{"n_layer": 11, "init_std_o": 0.00841, "init_std_up": 0.0395, "lr": 0.0107, "lr_mult_o": 0.917}
Each number is 200 + 40 x the weight over its row's rms, rounded and kept within 0 to 999. Layers, rows and columns count from 0. The size before them is the row's rms in percent of the matrix's.

# layer 3 MLP up, 640x160, rms 0.196, rows 579-588, columns 0-159
084,230,247,232,205,194,185,220,206,150,238,160,174,167,187,231,271,220,232,74,216,165,238,259,192,156,205,172,200,194,193,236,209,231,216,132,241,167,140,194,161,215,122,231,255,241,151,257,244,177,271,233,164,196,275,240,205,178,196,172,284,224,255,198,161,195,175,182,169,181,187,197,165,216,168,186,158,214,191,168,282,227,266,171,243,253,183,193,278,176,269,183,169,194,228,154,134,251,252,202,224,182,202,140,159,265,159,167,224,176,192,234,177,180,168,237,254,169,175,219,129,199,190,213,179,206,183,201,167,124,124,202,204,250,271,193,132,231,256,213,207,186,232,237,197,147,223,235,236,260,148,222,167,208,203,149,203,236,219,72,182
099,234,140,229,219,214,222,284,222,134,170,173,210,203,239,223,246,168,202,238,214,245,220,195,155,227,233,153,132,222,222,209,255,237,167,152,145,234,198,170,198,195,202,214,214,140,215,138,152,216,168,223,242,269,199,195,199,245,172,287,209,249,186,238,231,173,199,159,195,191,209,245,249,310,302,224,189,115,191,193,188,213,189,174,200,111,191,146,273,166,164,214,227,238,212,200,97,199,181,215,145,182,176,276,204,186,168,164,175,162,241,242,181,160,167,193,252,186,261,267,216,199,229,234,259,161,230,209,205,154,187,255,162,174,202,199,187,101,187,199,146,149,220,219,129,207,214,204,263,213,130,220,152,164,256,178,155,247,174,162,261
116,226,234,232,195,244,168,256,130,189,148,271,206,119,138,236,178,252,212,152,178,203,246,200,176,156,167,170,132,223,202,193,250,187,217,217,207,214,289,216,185,189,241,232,248,151,197,155,238,146,164,218,187,227,247,237,195,207,186,228,193,199,256,215,240,232,199,226,243,96,215,258,241,161,180,301,238,193,175,132,198,219,212,180,166,180,223,169,131,193,172,209,148,230,252,137,175,289,227,167,256,142,201,145,176,243,120,207,183,215,233,197,231,267,219,210,159,196,184,214,197,288,211,169,198,179,248,226,181,149,165,99,186,157,193,230,130,247,242,224,143,186,159,199,232,183,180,206,148,216,127,149,245,246,201,225,180,258,241,198,145
089,184,149,192,225,265,222,270,194,203,180,187,148,220,190,239,148,234,198,160,254,248,231,146,216,274,146,172,273,192,176,213,160,188,168,219,199,167,240,226,136,138,248,218,254,175,217,191,152,148,198,268,188,201,204,165,124,214,217,269,216,242,207,182,202,177,157,195,221,251,177,118,145,222,256,204,191,237,182,226,141,228,199,260,234,229,177,198,240,197,127,214,198,284,197,309,221,190,177,125,229,196,174,195,223,195,202,122,286,223,208,233,166,188,151,154,179,177,162,131,199,176,169,185,217,244,180,200,275,207,221,281,115,215,229,239,205,183,165,212,180,184,208,177,292,215,214,226,208,191,207,271,240,188,186,216,262,152,193,164,89
100,164,232,164,214,172,174,184,237,170,231,221,193,171,194,196,244,239,192,168,258,263,224,149,191,172,228,151,216,259,160,212,271,189,121,213,201,278,253,232,151,148,152,146,206,163,116,164,233,186,157,119,218,193,190,268,149,193,201,284,312,243,209,243,224,183,135,146,205,156,188,293,111,229,166,199,207,235,234,173,214,172,197,184,271,200,251,220,191,192,202,232,188,177,195,202,195,248,184,208,226,188,173,220,210,203,219,187,221,224,174,157,150,289,186,160,220,178,149,136,228,184,160,201,236,301,246,237,202,208,178,182,136,194,171,204,132,257,250,252,179,191,119,211,193,254,216,199,147,223,154,189,149,171,240,193,239,191,284,191,176
092,197,227,207,178,242,259,187,197,219,213,157,240,222,175,225,173,197,187,177,183,162,269,132,180,168,175,253,266,240,263,199,96,207,259,281,114,108,136,164,235,196,211,267,146,185,214,153,254,131,162,156,150,175,235,211,241,188,224,219,201,220,192,229,177,83,228,122,230,165,226,183,211,195,171,234,203,115,296,150,202,246,194,124,166,190,146,136,272,184,161,251,189,235,241,218,228,258,161,111,201,189,155,214,198,273,173,214,224,219,204,208,255,236,187,208,216,204,199,191,204,244,157,161,234,203,204,200,212,217,243,216,227,236,247,208,191,242,214,187,207,273,176,153,181,234,199,198,137,192,205,132,235,179,173,184,201,231,188,152,223
086,232,209,137,233,205,223,135,292,238,203,199,134,241,262,162,234,285,187,240,171,178,207,282,198,210,263,199,199,233,99,213,191,207,174,186,220,225,276,258,226,208,170,199,192,236,251,207,174,219,214,174,202,210,263,225,116,210,139,278,178,226,292,216,171,153,223,213,229,240,220,131,151,171,208,149,242,209,105,252,173,223,210,203,174,161,183,248,172,224,249,227,90,264,177,222,179,119,221,193,259,217,168,174,199,187,275,241,204,179,186,210,225,167,153,176,183,251,201,135,260,194,219,203,189,185,189,203,196,174,156,238,179,159,144,196,224,141,155,251,115,142,198,133,223,155,223,157,215,191,194,205,196,189,187,193,214,245,200,248,222
102,170,219,232,187,171,135,187,228,186,203,154,218,161,263,230,121,278,239,170,247,222,105,156,205,175,159,159,184,239,170,207,189,191,232,217,270,141,243,167,173,152,168,212,152,247,271,189,161,145,201,171,200,169,160,226,185,280,153,238,228,234,266,295,200,138,239,214,196,254,205,282,243,112,177,236,232,156,207,192,248,170,223,195,152,161,228,214,195,211,249,249,179,218,185,164,253,208,223,204,155,172,216,93,171,180,187,169,171,257,169,194,128,234,132,243,208,214,266,171,172,204,209,220,187,197,317,230,178,221,181,196,214,178,173,193,126,161,247,169,215,167,214,228,178,214,235,219,185,236,147,180,175,295,184,224,155,230,224,233,190
095,281,215,149,284,188,232,268,250,213,132,155,226,214,146,237,168,195,205,143,162,140,198,194,238,196,165,212,188,201,155,181,197,200,205,234,143,222,202,230,198,232,182,218,247,159,254,86,270,153,146,185,186,230,218,169,211,247,163,265,145,222,300,172,184,183,126,165,175,175,206,283,225,268,319,233,177,272,243,159,168,220,179,171,216,160,204,200,194,179,172,259,222,181,191,238,185,189,141,164,142,178,186,250,180,192,287,195,172,191,192,271,199,246,246,232,220,226,138,201,221,158,105,169,214,239,190,199,229,217,203,107,171,193,254,223,175,263,242,216,178,183,152,176,181,213,207,181,186,126,210,167,193,189,228,183,188,185,218,175,170
097,183,235,191,198,184,197,204,238,130,202,217,168,211,259,212,247,177,185,203,250,177,195,208,219,173,264,227,142,155,173,136,215,128,243,136,238,223,215,214,300,180,239,93,199,203,226,119,227,231,248,220,208,184,218,255,231,185,123,266,263,215,190,146,205,74,266,154,166,146,181,197,172,212,241,230,261,246,232,201,226,237,213,203,202,180,172,174,149,176,222,255,220,181,202,189,162,137,240,139,183,222,195,214,212,200,212,203,229,255,215,209,184,125,178,234,256,188,189,216,271,242,196,152,167,200,139,235,184,143,136,259,83,229,166,154,158,188,254,283,210,215,221,234,220,131,193,205,230,213,212,182,194,239,142,195,177,179,181,240,223
# layer 3 MLP down (transposed), 640x160, rms 0.0504, rows 579-588, columns 0-159
079,181,237,103,226,188,171,73,223,227,193,245,235,259,221,200,230,195,176,216,205,220,216,197,208,221,231,221,164,212,153,148,148,236,203,212,171,247,235,152,225,184,222,227,168,239,166,149,182,232,126,272,191,196,244,256,224,136,149,177,229,152,139,165,244,227,158,283,196,264,197,233,199,206,236,202,215,247,168,214,149,183,230,173,177,229,200,189,151,163,218,240,240,185,246,193,206,255,199,206,215,172,208,177,265,277,162,196,231,215,177,168,139,153,195,218,225,193,101,154,237,162,170,110,164,222,124,175,220,195,181,177,177,199,251,240,228,254,167,172,118,255,206,191,235,244,230,79,212,156,153,258,176,239,245,279,209,211,201,237,233
095,206,223,229,230,208,250,218,105,225,222,181,241,275,164,169,232,210,226,206,197,137,174,144,143,299,226,256,167,178,214,152,192,244,233,237,183,147,114,202,254,230,159,151,266,204,167,171,122,205,184,160,199,163,141,173,191,236,139,200,194,215,207,215,194,232,117,238,156,177,194,159,190,246,198,254,211,189,164,214,188,279,199,174,161,239,225,201,173,237,190,171,186,224,144,213,82,195,191,219,188,248,188,245,209,186,187,187,279,208,196,175,188,204,202,232,241,251,222,125,198,260,177,223,245,136,177,240,194,103,169,272,224,181,224,215,170,206,241,217,111,267,230,229,158,189,253,170,198,206,228,264,229,209,239,147,281,168,257,168,219
107,228,192,224,221,190,165,148,195,241,243,158,209,143,211,200,251,176,168,209,74,246,175,163,145,207,188,159,199,230,202,183,253,223,174,229,198,206,207,149,226,141,118,183,235,246,161,143,216,246,189,197,165,222,183,216,172,118,119,163,225,218,192,270,187,159,201,348,210,189,214,175,253,200,204,112,150,240,195,231,158,233,234,212,284,220,104,208,235,226,214,168,155,188,218,202,187,87,173,163,128,204,202,209,228,221,170,158,230,269,178,184,237,163,245,143,231,217,256,185,213,218,161,275,207,257,203,211,210,184,260,261,227,186,209,209,220,126,207,190,228,233,179,203,170,235,238,209,218,211,269,208,246,137,237,247,169,210,197,196,212
092,145,281,239,83,213,178,154,191,209,175,184,208,124,127,198,247,244,206,227,202,196,264,233,178,253,182,191,195,187,139,293,196,181,195,194,199,171,155,186,181,254,292,199,202,179,193,192,156,199,240,231,149,172,299,226,204,215,186,157,187,147,171,240,202,160,246,195,200,210,235,227,191,232,205,248,145,199,175,225,207,132,181,139,207,191,227,282,198,151,152,179,202,214,171,193,204,197,137,210,294,217,238,223,202,208,185,219,149,166,145,133,180,223,203,219,112,234,229,226,191,260,134,192,203,176,190,187,195,207,152,196,217,248,177,177,241,230,283,213,224,168,248,208,190,224,252,201,153,288,210,147,204,301,242,146,101,246,182,226,223
095,180,225,250,159,214,242,189,201,223,230,338,223,144,207,143,126,148,217,180,180,240,226,188,230,230,230,218,193,220,157,265,166,146,174,186,108,198,100,199,222,248,193,163,158,198,143,206,239,254,209,107,161,207,227,212,241,164,206,215,241,257,178,203,160,209,190,197,200,136,200,135,252,202,242,193,193,162,123,241,248,125,203,160,173,180,184,239,231,225,205,269,265,165,146,229,142,180,232,214,156,192,270,183,168,157,206,129,202,210,140,179,175,216,207,191,205,228,190,189,155,224,202,205,217,190,250,214,225,201,213,230,199,206,202,204,157,204,247,244,187,168,159,262,144,253,205,291,201,175,195,159,229,228,189,168,258,193,320,163,283
090,180,209,216,130,261,241,242,216,236,248,137,218,183,151,197,123,215,165,187,149,238,232,202,217,287,237,185,252,237,141,199,210,166,210,174,195,146,165,198,192,268,223,194,278,227,213,176,211,131,202,167,166,238,190,173,189,128,208,203,154,201,131,285,138,202,170,161,223,224,243,215,234,215,262,162,259,180,211,172,194,215,164,233,227,153,198,257,181,209,165,180,129,127,212,196,218,216,199,236,229,183,255,151,187,298,210,140,205,235,199,160,193,217,234,156,183,200,225,202,208,137,177,215,140,173,206,183,277,273,240,256,249,256,159,224,207,185,118,137,129,240,188,147,203,167,129,273,241,126,256,174,208,186,246,190,201,168,151,176,228
093,214,263,200,171,166,193,185,172,219,215,97,205,222,229,186,214,150,197,210,177,185,233,250,197,214,205,184,223,263,212,247,222,224,190,255,226,217,171,201,189,254,213,150,248,217,222,239,250,168,207,172,269,202,209,147,292,276,183,192,154,169,240,188,184,248,214,165,187,160,147,165,229,169,232,217,180,204,234,219,221,79,156,240,224,226,210,218,176,126,225,216,204,193,132,135,203,301,213,180,272,206,212,279,187,210,99,141,214,124,221,121,188,177,249,195,148,213,206,142,227,212,189,154,188,231,178,148,106,260,135,175,218,208,207,225,242,183,145,176,142,295,186,256,264,179,189,193,187,249,217,191,171,264,171,201,198,142,189,219,215
104,112,204,223,194,207,244,216,128,220,228,244,223,174,230,181,227,228,135,168,261,191,234,231,163,196,180,276,230,169,252,182,211,176,253,212,196,273,143,191,210,181,265,210,198,201,180,221,259,216,173,191,171,256,231,243,287,150,217,249,211,187,155,135,182,178,282,141,155,179,142,232,261,180,168,184,232,106,132,108,273,201,233,172,195,253,200,235,141,244,197,133,237,242,171,239,195,241,224,155,123,197,206,193,202,182,233,203,148,215,275,153,127,121,265,202,152,214,170,177,201,210,216,166,254,177,155,211,191,235,223,191,231,250,215,235,174,237,216,241,185,171,198,180,227,185,99,201,168,243,230,175,187,150,202,208,184,175,116,213,193
091,120,232,208,159,226,213,179,146,151,285,243,246,211,235,243,228,206,228,204,203,239,178,164,199,219,193,151,239,211,244,222,183,259,206,204,117,185,140,208,189,189,266,189,199,175,140,136,145,197,163,161,215,187,264,185,200,148,128,173,269,220,159,249,224,199,247,178,218,217,120,246,273,190,172,166,139,225,94,217,189,194,169,189,171,247,210,161,186,200,243,158,193,214,216,183,204,163,224,228,292,210,145,246,227,339,207,149,213,284,131,166,147,190,212,199,164,209,213,167,187,188,233,234,218,208,249,233,239,202,181,234,224,172,190,204,235,239,115,185,178,267,150,227,187,224,104,142,142,206,177,218,200,179,241,185,257,213,193,220,227
093,228,166,182,100,165,205,185,176,187,224,188,191,196,183,210,184,237,160,274,195,239,229,211,249,233,213,208,205,180,215,162,217,145,183,156,190,209,145,218,179,270,183,115,238,201,161,128,132,191,209,178,196,213,186,221,90,187,173,188,227,151,136,208,145,223,239,186,173,168,273,190,101,201,186,211,171,230,226,249,243,224,223,221,246,274,191,231,194,218,213,162,198,160,127,248,139,248,161,159,201,243,202,138,287,221,212,199,236,229,183,118,163,270,237,181,211,158,230,288,218,156,264,204,250,159,226,207,216,182,188,209,229,238,220,199,256,184,268,146,185,237,184,280,226,225,212,272,236,157,192,235,96,170,170,202,216,265,150,212,185